{"num_key_value_heads": 2, "head_dim": 128, "intermediate_size": 704, "norm_eps": 1e-05, "positions": "rope", "rope_theta": 10000.0, "parallel_block": false, "init_std_o": 0.0, "beta2": 0.98, "decay_fraction": 0.766, "decay_shape": "linear", "final_lr_fraction": 0.0, "max_seq_len": 512, "dataset": "wikipedia_en"}
Each number is 128 + 24 x the weight over its row's rms, rounded and kept within 0 to 255. Layers, rows and columns count from 0. The size above them is the row's rms in percent of the matrix's.

# layer 4 MLP gate, 704x256, rms 0.154, rows 148-252, columns 128-191
size [ 98 102  99 102  95 105 101 108  97  96  99  94  87  94  94  93  97 106  82 101 100  97 100 103  97 102  99 101  95 108  98  94 103  99  96  98  98  97  95  93  98 105  99 100  99  99 102 105 103  99 107  93  95 106 100  97 112  91 103  99 124 103  96  89 101  89 104  92  93 105 101 104  96  94 105  98  89 106  92  98  95  99  94 108 101  98  95 100  99  98  98  99  99  94  92  96 105 101 101 101 100 106  96  97 101]
[[134 153 133 149 144 123 189 141 161 130 130 168 152 114 134  91 106 114 138  99 198 116 152 117 166 191  95 114 131 112  72 121 102 144 145  82 139 127 147 101 122 162 125 112 140 107 148 139  88 145 187 104 101  59 147 111 101 109 130 120 148 138 148 140]
 [108 134 103 135 120 107 136 125 114  98 137 106 133 131 160 146  91 104 126 142 131 112 122 117 187 161 115 116 125 167  90 154 103 109 147 142 133 157 137 142 135  94 124 122 112 106 114 125 136 176 132  71 148  73  92 135 153 122 100 113  94 106  95 142]
 [ 90 141 120 117 135 126 152 148  71 125 150 103 129 109 116 163 132 160 135 129 139 155 145 160 125 135 131 170 106 156  85 160 121 172  89 120 150 125 114 138 107 130 141 108 122 135 130 146  78 111 143  75 141 134 124  98 125 154  40 150  88 175 104 110]
 [ 95 177 117 125  76 100 123  98 115 138 101 131 129 111 110 133  87 142 134  85 108 130  90 147 183 140 130  90 185 125 164 132 128 124 164 134  90 165 112 133  83 108 144 121 146  95 137 140 123 155  86 143 149 128 132 110 140 143 113 137 159  89 136 134]
 [117 100 122 149  99 145 124 123 151 166 117 165  99 135 143 134 131 140 106 108 148 149 150 111 126 165 126 160 160 133 123 139 148  84 163  91 135 124  68 117 141 131  87 134 150 163 146 119 134 128 102  94 121 127 171 142 120  94 125 135 159 161 121 140]
 [139  86 153 138 133 129  92 155 180 170 127 105 153 122 124 139 104 139 152 120 128  87 137 154 134 102 166 108 154  72 152 123 128 162 101  98 105 131 156 125 133  90 120 120  98 127 132 181 133 140 141 149 136 167 131 136 116 103  99  59 146 113 153 131]
 [142 111 176 127 150  78 132 157 151 136 124 168  87 112 108 157 109 160 117 126  93 133 194 127 136 164 105 166 145 141 154 111  88  93 132 117  74 107 131 134 122  93 112 138 122 149 149 122  80 155 140 120 132 155 120 117 106 168 127 138 107 126 115 138]
 [115 156 103 152  97 135 152 176 165 157 155 118 118 124 165 152 136 100 171 155 111 129 170 145 118  98 125  60 177 101 122 131 162 117  74 155 108 142 119 107 118 105 135 137 136 141 128 110 175 102 122 147 140 152 101 144 161 101  82 128  98 132 147  79]
 [165  96 128 109 144  89  97 114 142 130 131 114 103 131 123 156 132 126 116 107 130 104 115  76 124 161 153 105 118 130 122 139  91 125 120  86  99 108 169 151 147 136 143 130 129 159  87 126 154 138 127 139 108  98  79 116 161 150 149 105 153 153 101 131]
 [128 138 114 126 210 121 124 148 121 141 132 115 116 130  97 129 114 126 104 176 138 117 111 137 167 159 134 140 144 109  98 107 156 141 146  92 131 119  95  88  56 117 122 105 103  46  74 145 125 135 134 128 111 114 130 138 101 134 129 106 118 115 147 146]
 [115 145 128  56 116 185  98 143 190 116 116 125 130 161 132 103 111 131 123 122 184 118 129 137 132 132 142 144  96 115 104 135 110 131 101 124 177 134 117 178 110 133 119 126 118  77 170 149 157 113 118 192 118 132 137 116  95 129 123 118 143 139 103 115]
 [161  80 122 163  88 146 183 134  93 173  90  89 103 114 118 126 139  90  96 154 116 101 121 100 125 115 158 126 121 118 111 142 164 112 156 155 153 160 138 109 118 140 160 126  92 121 122 102  67 146  63 114 117  81 145 131 101 127 143 143  99 119 174 103]
 [124 131 140 118 143  97 168 109 136 117  95 166 101 105 145 153 139 131 125 134 177 100 141 136 155 136 156 130  56 170  98  95 114 112 126 157 151 129 112 150 136  76 118 129 101  92 108 130 122 145 140 190 119 147 149 131 159 127 147 132 159 124 140  88]
 [116 145 100 132 135 125  91  72 173 157 132  85 121 163 131  97 122 158 140 102 128 154 149 133 103 143 142 108 115 140  80 131 155 103 103 133 174  95 155 119 135 105 125 139 113 137 105 156 138 110 118 113  83 134 126 121 171 127 156 135 118 144  91 100]
 [118 171 122 130 126 155 164 136  86 122 147 120  79  43 163  95 138 158  70 127 106  91 112 144 174 100 116 124 172 121 147 120 137 177 139 131 111 111 126 131 161 110 130 168 169 161 147 176 101 158  93 129 137 114 125 121 161 131 134 175 126 105 113 136]
 [137 158  80 125 134 110 152 141 118 165 102 115  69 124 116 132 116 154 146 112 107 117 128 109 144 123 122 172 132  79 133 152 135 129 130 103 125 101 176 103 221 110 105 137 116  95  91 136 151 105 126 116 102 155  97 100 148 155 130 157 133  91 107 126]
 [151 122 160 112 121 153 157 116 101 124 126 141 145 148 145 140 164  94 127 160 170  99 118 112 158 104 149 144 147 124 170 143 113 131 113 117 124 110 128 141  91 123 133 129 146 120 165 121  86 141 167  93 112 103 152 134 140 100 166 143 166 143 176 140]
 [154  83 170 129 175  94 110 141 146  94 131 118 154 146 106 125 102 156 131  98 131 121  86 127 124 116  87 117 118 132  80 129  95 119 103 146 113 113 176 143 102 100  55 130 101 133 106 130 126 127 153 144 114 150 137 151 133 143 100 106 144 119 126 150]
 [108 121 158  77 125 130  99 139 119 164 122 128 193 131  68 120 167 128 112 136 112 132 124 128  53 148 123 161 154 161 128 134 166 127 175  96 159 110 136 141 115 152 116 137 120  74 153 121  80 122 133 139 134  98 109 179 114 129 121  83 131 153 146 145]
 [157 146 136 115 110 134 123 121 175 150 143 115 156  87 106 193  92 119 138 151  93 123 113  98  96 162  96 117 126 126 146  90 163 137 151 127 146 102 121 100 129 141 142 145 148 134 136 155 130 157  85 138 161  97 140 117 113 147 135  98 116  95  72 137]
 [108  89 149 202  82 141 104 115 140 125 115  79 173 115 143 132 101 121 112 108 114 108  96  98  74 148 117 111 102 156 180 149 117 135 157 120 131 137 119 112 119 108 102 149 135  75 133 159 153 121  92 126 142  92 136  94 115 115 125 127 130 128 113 127]
 [156 143 146 160  92 121 122 102 130 132 130 122 143 137  89 117 105 137 119 112 120 114 105 124 145 156 122 106 129 146  93 145 180 148  70 154 166 124 157 123 101 125 122 140 123  97 153 142 123 139 132  56 127 138 122 119 114 146 117 135 147 123 126 127]
 [143 129 137 116 146 131 136 118 162  67 129 126 128 103 115 147 145 106 123 145 136 103  78  69 124 142 141 150 143 179  94 135 116 104 116 123 117 130 158 165 108 129 136 119 120 141 190 144 148 122 144 146 121 114 152 144  89  96 115 130  87 131 115 120]
 [ 66  96 131 163 133 118 111 113 114 132 118 123 133 119 105 151  95 110 176 129 108 157 127 123 138  89 110 123 154 114 108 143 100 136 120 124 154 137 183 151  77  97 124 131 157 118 164 113 152 113 120 132 163 110 152 120 176 126 139 134 135 126 149 160]
 [113  78 139 153 147 101  69 139 115 138 143 144 138  84 122 100 107 121 124 135 113 169 140 109 144 119 143 158 129 117 132  87 115 134 104 140 155 120 161 124 152 110 101 129  93 154 152 123 116  85 148 169 157 130 133 144 162 131 102 110  98 130 137 160]
 [131 117 128  85  81 131 144 109 149 138 107 154 108 153 150 140 113 140 115 136 179 141 147 138 117 166 146 118 122 122  93 140 147 145  84 119 134 112  98 135 115 128  72 163  98 135  99 134  94 124 136  91  89 122 103 136 131 128 129 134 118 146 117 123]
 [ 76 158 119 160  70 133  96  97 149 152 134 117 155 147 126 155 125 167 105 105 122 148 136 144 143 149 107 109 146 169 121 118  97 110 120 119 134 102 138 127 107 133 133 133 145 136 137 131 127 134 141 168 133  77  99 142 123 157 128 118  97  98 168 104]
 [149 118 142  96 135 155 136 100 131 125 126 112 103 131 123 127 114 124 134 155 122  94 130 104 140 117 160  99 124 133 143 152 115 115 102 172 132 148 142 142 147 183 148 128 153 149  83 138 126  99 135 132  84 129 161 145 118 143  87 142 125 155  83 131]
 [124 134 149 141 111 105 160 192 110 128 114  98  95 142 121 147  99 119 117 146 119 148 148  97  94 164 139  88 139  93 114 134 149 198  89 119 130 130 152 144 140  82 120  99 125 152 108 143  86 160 154  99 130 140 121 100 106 138 144 137 148 156 143 141]
 [ 78 124 152 143 132 126 136 114 151 156 151 136 121 108 157 105 137 124 128 156  86 143 129 138 108 153 217 156 176  82 121 116 125 118  89 154 152 116 159 137 116 119 121  94 155 160 121 131 104 117 100 149 106 132  85 140 138 132 122 118 170  71 119 125]
 [183 144 148 105 129  82  81 131 125 125 150 130 113 115 133 130 164 107 113  98 131 125 104 126 141 111 147 138 144 127 167 101 131 132 135 114 157 122 110  91 115 170 142 173 133 111 140 123  83 135 153 173 125 132 116 109 127 140 115 146 139 126 158 154]
 [127 150 142 128  99 152 116 124  94 125 133 131 142 119 106 152 122 147 137 137 130 163 140 106 164 109 122 141 125 123  68 160 124 121 169  81 107 168 108  94 146 104 134 142  89  57 132 132 122 107 108 147 125 135  95 157  87 109 138 104 143  67 148 149]
 [199 143 150 188 135 117 117 107 130 122 148 135 120  89 129 108 144 147 155 135 151 123 102 116 119 147 120 111 106 117 147  94 113 145  95 155 134 128 138  91 116 187 115 118 129 155  91 149 175 165 158 122 148 106 128 152 152 115 119 144 135 135 119 135]
 [163 115 115 173 113 128 136 154 167  79  91  98 130 123  95 136 127  75 154 150  99 114 155 125 110 106  97 164 160  94 182 166  95 140 166 141 136 103 157 126  99 127 147 132 135 137 118 158 136 164 116 110 141 140 134 159 123 132 119 104 126 134  98 123]
 [160 144 145 144 144 151 129 123 132 115 134 137 148 144 132 159 164 129 138 110 141 137 110  90 148 137 129 134 140 147  84 123 132 136 135 135  99 113 135 107 120 139 139 105  97 198 152 111 113 115 113 120 120 119 115 151 133 117 111 145 164 136 135 175]
 [105 122 137 145 143  92 102 110  76 134 151 155 148 180 138 150 129 107 145 120 136 102 150 125 122 186 135 168 137 101 136 171 140 116 130 133 158 148 125 126 118 160 147 147  84 103 138 119 127 103 127 127 129 141  87 138  88 141 137  99 104 103 109 111]
 [ 79 104 104 113 123 148 123 121  93 120 156 111 129 125 105 154 139 166  92 106 146 124 115 109 130 123  99 117 111 148 151 134  78  92 142 120 130 158 184 101 115 115 123 138 127 178 134 130 146 119 174 118 116 116 160 120  90 106 104 109 176 138 126 131]
 [137 107 122 137  96 119 146 118  67 142 141 151 128 102  82 158 147 144 127 119 157 111 157 145 132 182  90 133 131  70 173 139 129 113 143 110 114 102 109  90 122 126 119 114 114 176  65  96  96 116  56 104  78 143 166 124 115 132 140 177 143 148  89 148]
 [124 116 128 157 125 132 122 140 181  97 148 150 122 166 140 149 142 122 130 150 115  79 159 155 130  76 102 112 163 159 108 132 133 141 131 146  87 104  90 132 148 152 116 104 171 120 122 160 133 127  84 119 130 124 174 142 130 185 138 148 104 120 127 113]
 [ 93 149 124 114 151  82  88 101  94 116 116 154 167 146 106 137 169 116 140 117  88 109 152 130 137  96 121 140 120 113 122 162 176  97 148 123 121 169 144 115 124 140 108 162 115 149 132 135 106 101  57 155 103 104 136 135 136 127  86 129 149 127 121 118]
 [123 123 151 121 114 111 130 133  85 125 140 130 136 157 166 133 145 145 106  80 118 150  97 101 144 148  78  87 182 105 114 162 144 103 144 167 127 128 103  91 138 119 151 123  76 155 155 168 155  83 104 154 106 136 125 139 125 106 124 127 141 127 155 170]
 [158 141 148 120 123 126 111 130 128 160 148 123 116 139 124  61  67 134 134 136  91  97  92 104 132 162 148 140 126 136 142 121 100 128 127 131 113 138 125 126 114 170 131 175 167 141 152 148 115 104 122 119 122  94 124 121 118 155 106 152 145 123 131 154]
 [145 124 127 115 105 109 145 162 102 135 137 129 131 120 135  65  87 136 120 119 140 167 109 139 159 150 133 127 159  98 184 146 107  93 154 133  88 170 113 174  76  92 138 168 126 151 128 144 151 113 111 153  87 104 105 155 150 136 133 122 143 138 105 140]
 [137 186  93  89 135 127  82 125 150 111 181 106 132 141 128  94 102 116 134 127 130  91  94 135 117 124 149  96 142 113 136 152 100 152 156 109 102 143  98 146 162  77 137 140 103 142 163 134 105 149 136 139 134 163 146 103 153 145 126 118 115 178 121 128]
 [ 68 118  94 141 133 160 158 160 137 106 169 151 136  79 112 147 131 103 120 114 142 119  99 137 118 138 168 125 156 116 157 116 116 156 117 123 106  98 134 104 185  87 137 109 179 143 153 139  59 147 113 100 142 134 145 139 110 115 118 147 126 121 146  98]
 [130 120 119 128 150 128 173 132 135 135 113 138 117 112 160 141 133 119 147 115 132 109 106 119 127 130 152 109 142 148 102 116 104 110 128 129 157 152 112 119 173 164 138 100 104 159 134 101 121 109 138 153  92 120  83 127 144 136  59 136 144 126 131 171]
 [127 129 175 124 149 150 131 176 158 120 150 113  96 110 132 129 166  94 127  46 150 165 158 111 116 131 161 153 112 170 112 131 116 106  88 140 114 139 169 152 153 170  63  89 124 110 137 145 166 145 126 132 134 104 152  97 124 158 122 169 125 143 165 139]
 [152 107 137 143 148 106 105 115 129 132  79 113 108 116 121 109 132 134 101 129 128 123 160 149 149 145 120 152  86 170 182 135 161 124 140 123 110 166 135 116 120  85 122 117 119 153 167 131 104 160  88  86 136 124 139 134 121 126 167 173 128  68 153 112]
 [113 128 141  82 113 124 147 110  98 128 160 159 157 134 161 167 127 109 146 141 138  64 138 127 119 145 127 139 129 104 114 124 172 124 103 116  89 145 125 142 167 101 103 105 148 142 160 109 115 118 114 129 111 129 155 130 131 123 146 141 103 165 139 111]
 [114 106 165 126 120 114 161 131 166 159 104 137 128 120 108 119  99 127 139 127 137 110 117 144 126 130 119 170 100 168 147 126 142 160 115 134 165 128 130 100 104 112 164  88 111 168  77 153 104 188 100  98 115 121 134 124 152 130 160 145 116  61 126 133]
 [118 101  93 116 126 125 139 127 144  99 154 155 121 102 146 120 110 159  96 130 160 119 126 152 162 105 124 142 131 142 130 143 128 145 130 125 158 183 106  63 120 121  94 132 137 159 125 130 130 100 177 107 109 127  89 188 134 160 126 158 112 107 128 150]
 [146 121 131 148 116 152 134 171  78 121 163 133 102 104 134 138 128 152 121 120 162  92 139 115 144 128 105 154 132 129 128 122 114 135 166  92  99 134 136 149  95 149  81 109 111 138 132  82 122 115 124 118 102 114 153 118 124 114 167  92 116 111 127 135]
 [157 126 138 153 179 127 118 176 140  93 140 144 118 125 132 110 159 136 112 144 138 104 128 129 168 129 137 145 116  92  66 105 123 129 110 108 114 145 151 112 116 136 139 133 142 151  94 124 144  99 209 108 177 150 125 106  87 121 136 122 151 182 143 132]
 [135 101 116 146 152  81 174 135  99 134 109 158 100 113 159 122  98 125 168 104 145 126 134 116  97 106  78 141 118 124 104 119  89 102 117 120 117 174 156 118 125 139 143  90 106 123 143 108 119 102  77 156  83 117 136 142 137 172 148 142 130 123  73 149]
 [127  96 133 142 135 107 167 128 134 146 163 135 136 135 120 151 138 173 127 111 176 113 169 165 142 129 136  88 169 130 148 116 145 147 163 142 135 124 114 161 119 162 158 112 106 123 131 126 163 143 158 121 111  81 129 125 136 120 107 101 119 113 142 120]
 [138 147 122 134 138  98 143  91 121 120 167  99 132 172 153 157 108  90 128 151 119 156 137  94 108 121 137 148 135 154 147 101 148 171 136 120 148 148 143 134 115 100  83 126 136  98 177 102 115 118 118 196 115 163 124 148  74 130 134 138  97 136 152 161]
 [ 95 165 126  98 166 174 140 167 144 106 126 127 117 143 128 124 128 127 108  97 129 149 121 168 141 118 117 154 133 147 108  89 148 156  97 128 138 114 152 137  93 149 141 110 124 117 137  88 116 132 135  35 136 121 113 111 146 159 102 138 126  77 135 122]
 [116 142 164 101 147  93 133 155 140 160 142 156 121 113 150  80 109 113 150 172 116 115 143 122 135 180 135 115 152 155 123 114 105 179 164 143 105 115 182 162 119 147 130 134 123 157 181 132 114 105 119 141  97 109 120 140 125 110 111  95  93 129 122  86]
 [148 116 152 113 106 133 137 135 109 122  92 121 128 110 114 131 112 153 132 136 103 122 129 161 102 143 132  65 155 164 125  99 131 136 136 132  85  95 142 111 136 138 112 145 123 133 130 117 129 109 161 184 130 138 130 156 185  84 128 144 148 153 132 116]
 [108 164 133 132 169 150 125 159 139 151 126 124 133 121 133 150 104 122  89 140 137 163 129 151 137 138 121 100  84 144 120  96 130 119 127 100 130 107 146 148 121 115 153 100 128  95 116 120 120 183 105 145 136 150 137  95 139 165 150 155 105 136 149 163]
 [146 113 125 130 103 136 123  98 109 110 175 107  61 128 164 131 133 112  92 147 144 125 156 105 119 119  81  73 104  93 108 115 150 116 113 146 113 122 120 102 134 117 125 107 136 153  93  97 140 157  93 128 108  88 175  69 123 103 120 116 100 120 143  77]
 [152 143 176 115 142 181 116 138 143 118 105  93 119 118  95  96 140 111  83  91 133 180 157  84  65 118 105 160  89 136 121 127 169  75 106 107 105 115 140 109 118 117 207 131 152 127 150 110 132 152 145  94 109 100 113 101 106 136 123 147 134 128 149 156]
 [111 176 139 118 137 156 138 132 142 157 128 129 138 124 112  91 120 127 153 120 134 158 167 103 161 122 174 156  98 125 105 116 104 141 120  93 186 104 192 145 140 111 100 106 113  91 147 138 167 144  70 134 100  94 147 138 135 153 121 139 104 112 145 140]
 [128  90 119 118 172 164 138  84 111 115 131 153 113 155 123 143 156 177 146 100 104 145 134 108 120  98 109 163 131 106 135 125  96 146 152 161 106 112 133 118 117  85 143 145 109 146 151 130 122 135 118 141 134 105 128 135 165 146 117 128 144 121 181 125]
 [116 144 100 152 131 123 157 144 154 122 121 118 122 137 124  67  99 159 138 136 148 137 176 135 154 123 121 140 136 140 128 134 109 135 120 121  90 103 151 135 141 130 103 202 105 123  98 162 101 153 141  90 101 114 108 130 136 128 135 124 156 108 122 109]
 [144 161  95 167 126  96 108  90 114  96 128 151  85 141 152 147 121  87 152 150 137 114 131 124 144 124  84 106 143 136 154 160  92 107  96 107 124  84 167 109 138 140 136 160 126 171 130 127 128  66 145 130 116 147 146 157 120 102  95 155 137 139 156 154]
 [157 148 163 134 123  76 146 136 159 144 117 104 116  88 125 112 119 154 105 121  96 127 126 146  82 132 171 125  93 165 109 123 101 105 127 155 133 156 142 102 136 129 133  86 115 139 115 150 141 122 145 165 119 146 143 133 134 144 126 140 125 165  95  82]
 [111 124 117 116 126 125 142 166 115 111  99 112  98 127 120 155 177 114 131 113 122 115 150 106  93 106 138 111 141 132 133 140 118  97 164 116  85 146 151 139 105 133 143 130 195 148 146 141 115  97 158 136  90 135  98 100 163 110  98 149 114 137 111 100]
 [157 169 137 132 112 138  95 135 164 141  92 119 111 144 148 102 116 160 160 155 127 145 133 125 132  93 128 132 155 178 164 161 159 124  90 149 131 143 131 102 155 118 109 160 139 154 131 131 103 100 153  68 154 150 136 109  99 106 145  89 135 143 116 100]
 [127 145 128 112 154 129 171 121 132 120 121 170 127 171 127 126 104 131 112 119 168 115 134 117 170 119 151 129 153 137 147 181 131 134 172 160  86 196 118 122 153 165 127  84 125 137 140 117 135 174 128 162 158 152 109 154 101 139 137 140 136 128 186 131]
 [ 88 145 147 136 120 123 114  78 131 102 168 120 122 164 169 109 113 130 116 118 119 107 120 148 104 110 141 133 103 151 118 124 134 154 136  63 116 104 159 135 124 122 146 102 127  95 150 135 156 130 136 143 128 132 154 144 104 116 145 126 121 117  98 124]
 [117 109 104 100 156 177 145 142 127 111 144 118 138 161 126 101  98 149 142 123 150  89 106 157 125 132 151 213 126 149 104 121 111  99  85 124  81 147 172 105 114  83  71  99 128 143 130 129 118 172  92 175 143 142 175  93 146 135 116  85 120 135 139 155]
 [137 127  93 107 128 144 106 146 157 120 119 158  96 119 175  98 133 137 125 140 134 143 161 133 127  85 121 142 102 101  99 111 145 109 133 138 125 112 151 134 116 107 144 144 138 121 143 144 126 114 125 105 135 170 135 105  78 143 105 131  85 102 126 125]
 [122 170 171 106 142 105  83 162 138  83 158 103 171 135 121  99 144 133  84  85 124 129 135 157 117 114 145 123 161 135 121  74  99 127 139 131 108 129 106 145 135 118 105 108 108 165 171 143 147 133  99 105 142 145 125 135 139 114 125 133 127 134 115 161]
 [133 116 109 130 131 114 126 132  62 115  96 148 160 116 114 150 100 165 146 118 167 208 126  94 143 188 162 120 139 147 111 137 108 138 166 143 143 110  85 149 123 137 114 117 155 112 108 149 115 121 110 146 157 126 112 104 159 115 127 140 139  43 127 114]
 [149 134 145 122 111 162 141 166 104  83 144 137 136 136 170 128 106 116  43  87 115 127 105 114 136 143 123 123 140 134 182 151 157 113 142 126  60 133 155 131  94  92 108  90 119 139  93 148 113 112 156 126 117 135 162 119 126 110 135 171 114 122 135 121]
 [117 160 108 121 152 102 123 140  93 157 124 153 133 159 137 157 126 115 123 136 151 142 147 178 126 112 130 125 125 106 131 159 101 106 116 126 123 155 157 120 106  82 121 166 121 138 161 115  91 127  84 127 106 132 164 109 138 111 141 137 145 111 149 156]
 [125 108 153 116 139 131 101 126 133 112  99  83 107 153 148 163 131 122 148 117 113  91 100  97  98 126 127 149 142 112 143 119 129 110 111 113 133 146 138  84 114 118 113 120 121 157 130 120 149 145 157 134 126 182 126  99 137 119 111 133 100 149 124 141]
 [118 164 172 145 148 114 145 128 162 142 155 135 103 115 115 131 123 121 158 126 122 125 149 139 135 109 104 104 123 166 120 150 144 148  82 147 166 162 147 113 164 137 117 109 139 155 164 121 115 152  54 131 148 120 123 150  95 134  68  89 146 121 105 113]
 [ 96 140 122  79  70 101 159 146 112 109 179 104 125  84 128 143 153 142 172 154 106 158 124 151 120 129 101  83 127 132 104 122 158 110 148 133  93 130 156  81 150 133 106 150 164 145 141  84 124 101  93 130 129 150 124 120 152 124 122 135 112 120 146  98]
 [ 97 118 146 103 144 123 105 129 123 146 133 163 135 115 144 137 106 142 148 108 145 115 167 171 128 151 112 152 128  84 153 103 135 127 116 202 145 112 105 102 161 108 154 120 101  99 144 110 173 137  86 118 131 121 127 102 142 139 116 133 133 123 119 129]
 [124 166 116 163 104 160 119 140 129  86 142 118 149 118 124 178 131 130 122 131 156  81 112 151 203 127 120  98 165 130 129 105 138 130 134 131 116 112  96 171 104 145 107 142 112 127 101 117  97 148  95 129  82 191  86 130 136 160 134 166 134 104 139 135]
 [ 91  95 167 133  63 111 131 135 112 138  99 132 131  90 123 163 138 120 145 186 128 141 128 107 100 141 148 162 158  57 143 123 135 182 119 122 102 145 108 165 111 152 133 149 138 171 116 131 180 114 117 145 166 141 114 168 126 143 137 144  84 135 123 121]
 [140 146 153 125 131 153 155  75 150 121 138 151 128 129 132 103 113  77 114  87 150 102 157 146 154 165 143  99 154 153 146 138 146 126 147 133 138 129 153  99 140 127 137 105 153 127  99 140 145 114 119  80 149 136 107 110 181 135 142 136 149 139 150 107]
 [103 115 144 168 144 142 105 167 131 144 141 148 159 148  90 132 106 145 103 112 130 113 142  79  95 117 145 137 112  84  89 135  97 110 152 152 178 145 130 139 129 157 130 127 132 117 117 164 178 125 121 167 155 136 130 116 128  91 116 148 107 124 149 127]
 [134 169 150 127  87 119 137 124 102 107 122 113 107 128 137 165 153 181 151 142 133 129 110 138 154 116 123 125 107 114 108 158 161 122 144 178 102 144 143 111 116 140 150 113 159 160 154 153  90 108 130 174 134  83 137 123  97 141 157 136 137 133 129 161]
 [185  94 133 174 148 177 120 114 127 134 132 158 138 108 170 161 142 146 101 163 184 144 145 100 150  92 153 120 170 130 110 100 170 155 103 149 137 129  99  90  98 135 147 116 117 141 106 111 109 105 124  91 147 110 117 100 137 159 136 155 150  97 109 175]
 [109 132 134 149 148 100 123 149 144  85 103 119 130 103 159 112 119  87 128 124 129  90 136 163 125 113 157 106  92 135 141 181 108 146 136 156 111 157 155 136 117  97 105 121  96 115 155 119 150 123 119 123 114 166 164 157 142  96 139 151 162 111 160 132]
 [128 147 102 116 143 163 123 136 134  97 156 133 121  89 124 119  96 125 136 138 100 130 103 139 129 103 119 124 132 135 109 114 125 105 168 146 120 112 123 118 139 127 139 136 175 152 152 149  94  98 153 142 115 129 112 119  77 136 143 101 108 135 140 113]
 [111 110 122 146 128 168  96  95 104 107 160 128 134 139 108 117 159  96 135 128 149 127 105 143  86 113 126  85 122 173 138 164 121 123 151 114 134 124 168 116 118 152 103 153 168 129 177 105 108 157 164 151 150 146 151 131 130 128 124 125 111 155 168 159]
 [126 166 155 148 104 123 131 142 139 106 144 138 129 120 169 131  49 112 166 119 135 161 121 144 146 146 140  92 114 118 134  79 127 111 107 193  98 197  99 150 144 133 120  74 135 116 144 133 105 138 153  94 131 107 125 138 111 148  80 134 129 137 117 151]
 [156 175 129 148 119 136 153 107 121 121 159 146 132 150 145 157 138 138 128 114 125 128 126 157 161 151 144 107 104 115 133 128 148 120 138  94 157 154 119 118 132  80 131  99 138 120 122 139 133 119  93 100 119 157  94 102 134 121 165 145 120 131 136 106]
 [165  73 128 102 133 127 119 128 134 146 126  83 128 132 125 120 147 123 107 102 124 140 105 115 139 155 127 152 167 107 127 124 139 124 158 128 109 113  94 173 118 107 130  94 146 121 131 150 143 128 160 152  71  93 164 140 154 137  91  95 110 147 100 146]
 [154 116 100 136 148 115 117  86 142 114 100 150 126 144 134 114  80 132 117  82 123 158 119 119 112 127  82 119 125 134  88 106 182 141 138  97 129 115 160 157 146 114 106 101 151 155 111 151 166 107 126 108 119 117 137 159  87 135 104 159 130 131 131 110]
 [137 129 174 185 166 148 150  99 128 150  80 101 106 128 147 139  98 123 119 124 147 100 134 107 163 165 152 142 142 135 129 143 135 117 103  85 137 159 147 111 105 110  88 122 130 124  97 159 168 170  79 140 122 126 149  87 143  85 139 138 132 125  98 131]
 [113 134 124  92 140  93 168 117 106 161 154 137 122 138  94  95  93 115 164 124  76 147 123 113 104 152 123 114 142 146 117 136 145 144  93 184 157 154 139  93  84 165 146  74 128 121 159 123 123  99 114 114 111 143  71  85 115 127 126 117 162 102 132 139]
 [152 171 159 168 159 137 122 142 103 117 163 137 111 151  85 158 102 123 137 144 134 113 158 133 153 182 109 143 111 109 117 116 132 124 126 117  97 120 112 144 130 169 136 115 147 161 115 133  90 146 159  44 119 141 160  88 118 125 126  84 117 101 167 167]
 [130 137 134 126 114  81 143 132 110 129 137 105 187 134 161 123 116 156 127 104 155 161 109 148  86 165 116 153 137 103 166 132 143 169 135 103 113 135 111 100 131 132 128 143 107 107 120 123 133 167 125 129  97 145 110 137 108 143 100 149 104 138  78 111]
 [157 156 126 125 160 124  69 140 107 172 160 110 120 144 115 133 111  99 134 113  94 151 111  73 151 149 132 136  88 150 101 101 165 139 170 127  97  87 137 146 146 138 169 122 151  86 143 140 104 113 124  92 123 151 105 123 111 151 131 120 120 113 113 132]
 [148 137  87 136 144 104 164 114 123 128 147 174 155 119 106 122 142 101 101  95 134 101 115 129 163 154 145 154 183 144  78 143 126 154 156 181 166 123 115 120 133 125 164 100  92 128 137  81 105 127 122 181 114 106 118 132 145 116 124 117 115 175 107 148]
 [169 158 138 143 115 135 146 133 126 136 147 118  74 104 181 109 133 102 123  88 135 118 144 111 136 100 164 112 132 107 156 128 111 156 133 117 124 142 111 158 111 181 110 114 176 165 130 144 128 160 142 169 158 116 134  99 100 118 106  71 134 101 118 138]
 [148 171 164 125 126 139 137  98 126 127 132 129  85 108  79 129 105 137 147 120 158  87 136 124 128 113 131 140 122 121 130 139 104  78 164 116 163 149 104  93  85 148  90 162 128 161 152 113 109 146 191 123  91 119  87 119 182 134 149 138 161 107 138 130]
 [155 107 121  75 148 167 129 145 157 132 127 157 114  73  87 132 131 146 129 140 114  90 135 135 126 154 167 120 142 115 143 158 166 114 111 144 131 118  68  99 120 109 134 150 111 118 168 127 103 139 135 125 107 150 113 107 149  98 115 120  54  81 145 147]
 [131 143 124 133 150 122 156 134 179 134 101 131 122 122 150  98 151 139 122 172 113 134 158 153 177 132 101 114 135 106 120 156  87 116 141 125  69 161 124 126 115 156 101 155 115 122 130 167 147 106  57 128 119  94 117 161 121 123 148 120 108 154 143 145]
 [118 152 169 123 164 133 108 132 113 143 100 124 100 140 131  98 130 134 141 126 121 113 119 153 159 108 136 135 120 110 136  91 126 138 151 119 121  86 121 105  92 128 118 131  99 106 142 120 156 154 151 125 181 195  89 121 112 152 132 115 157 117 126 100]]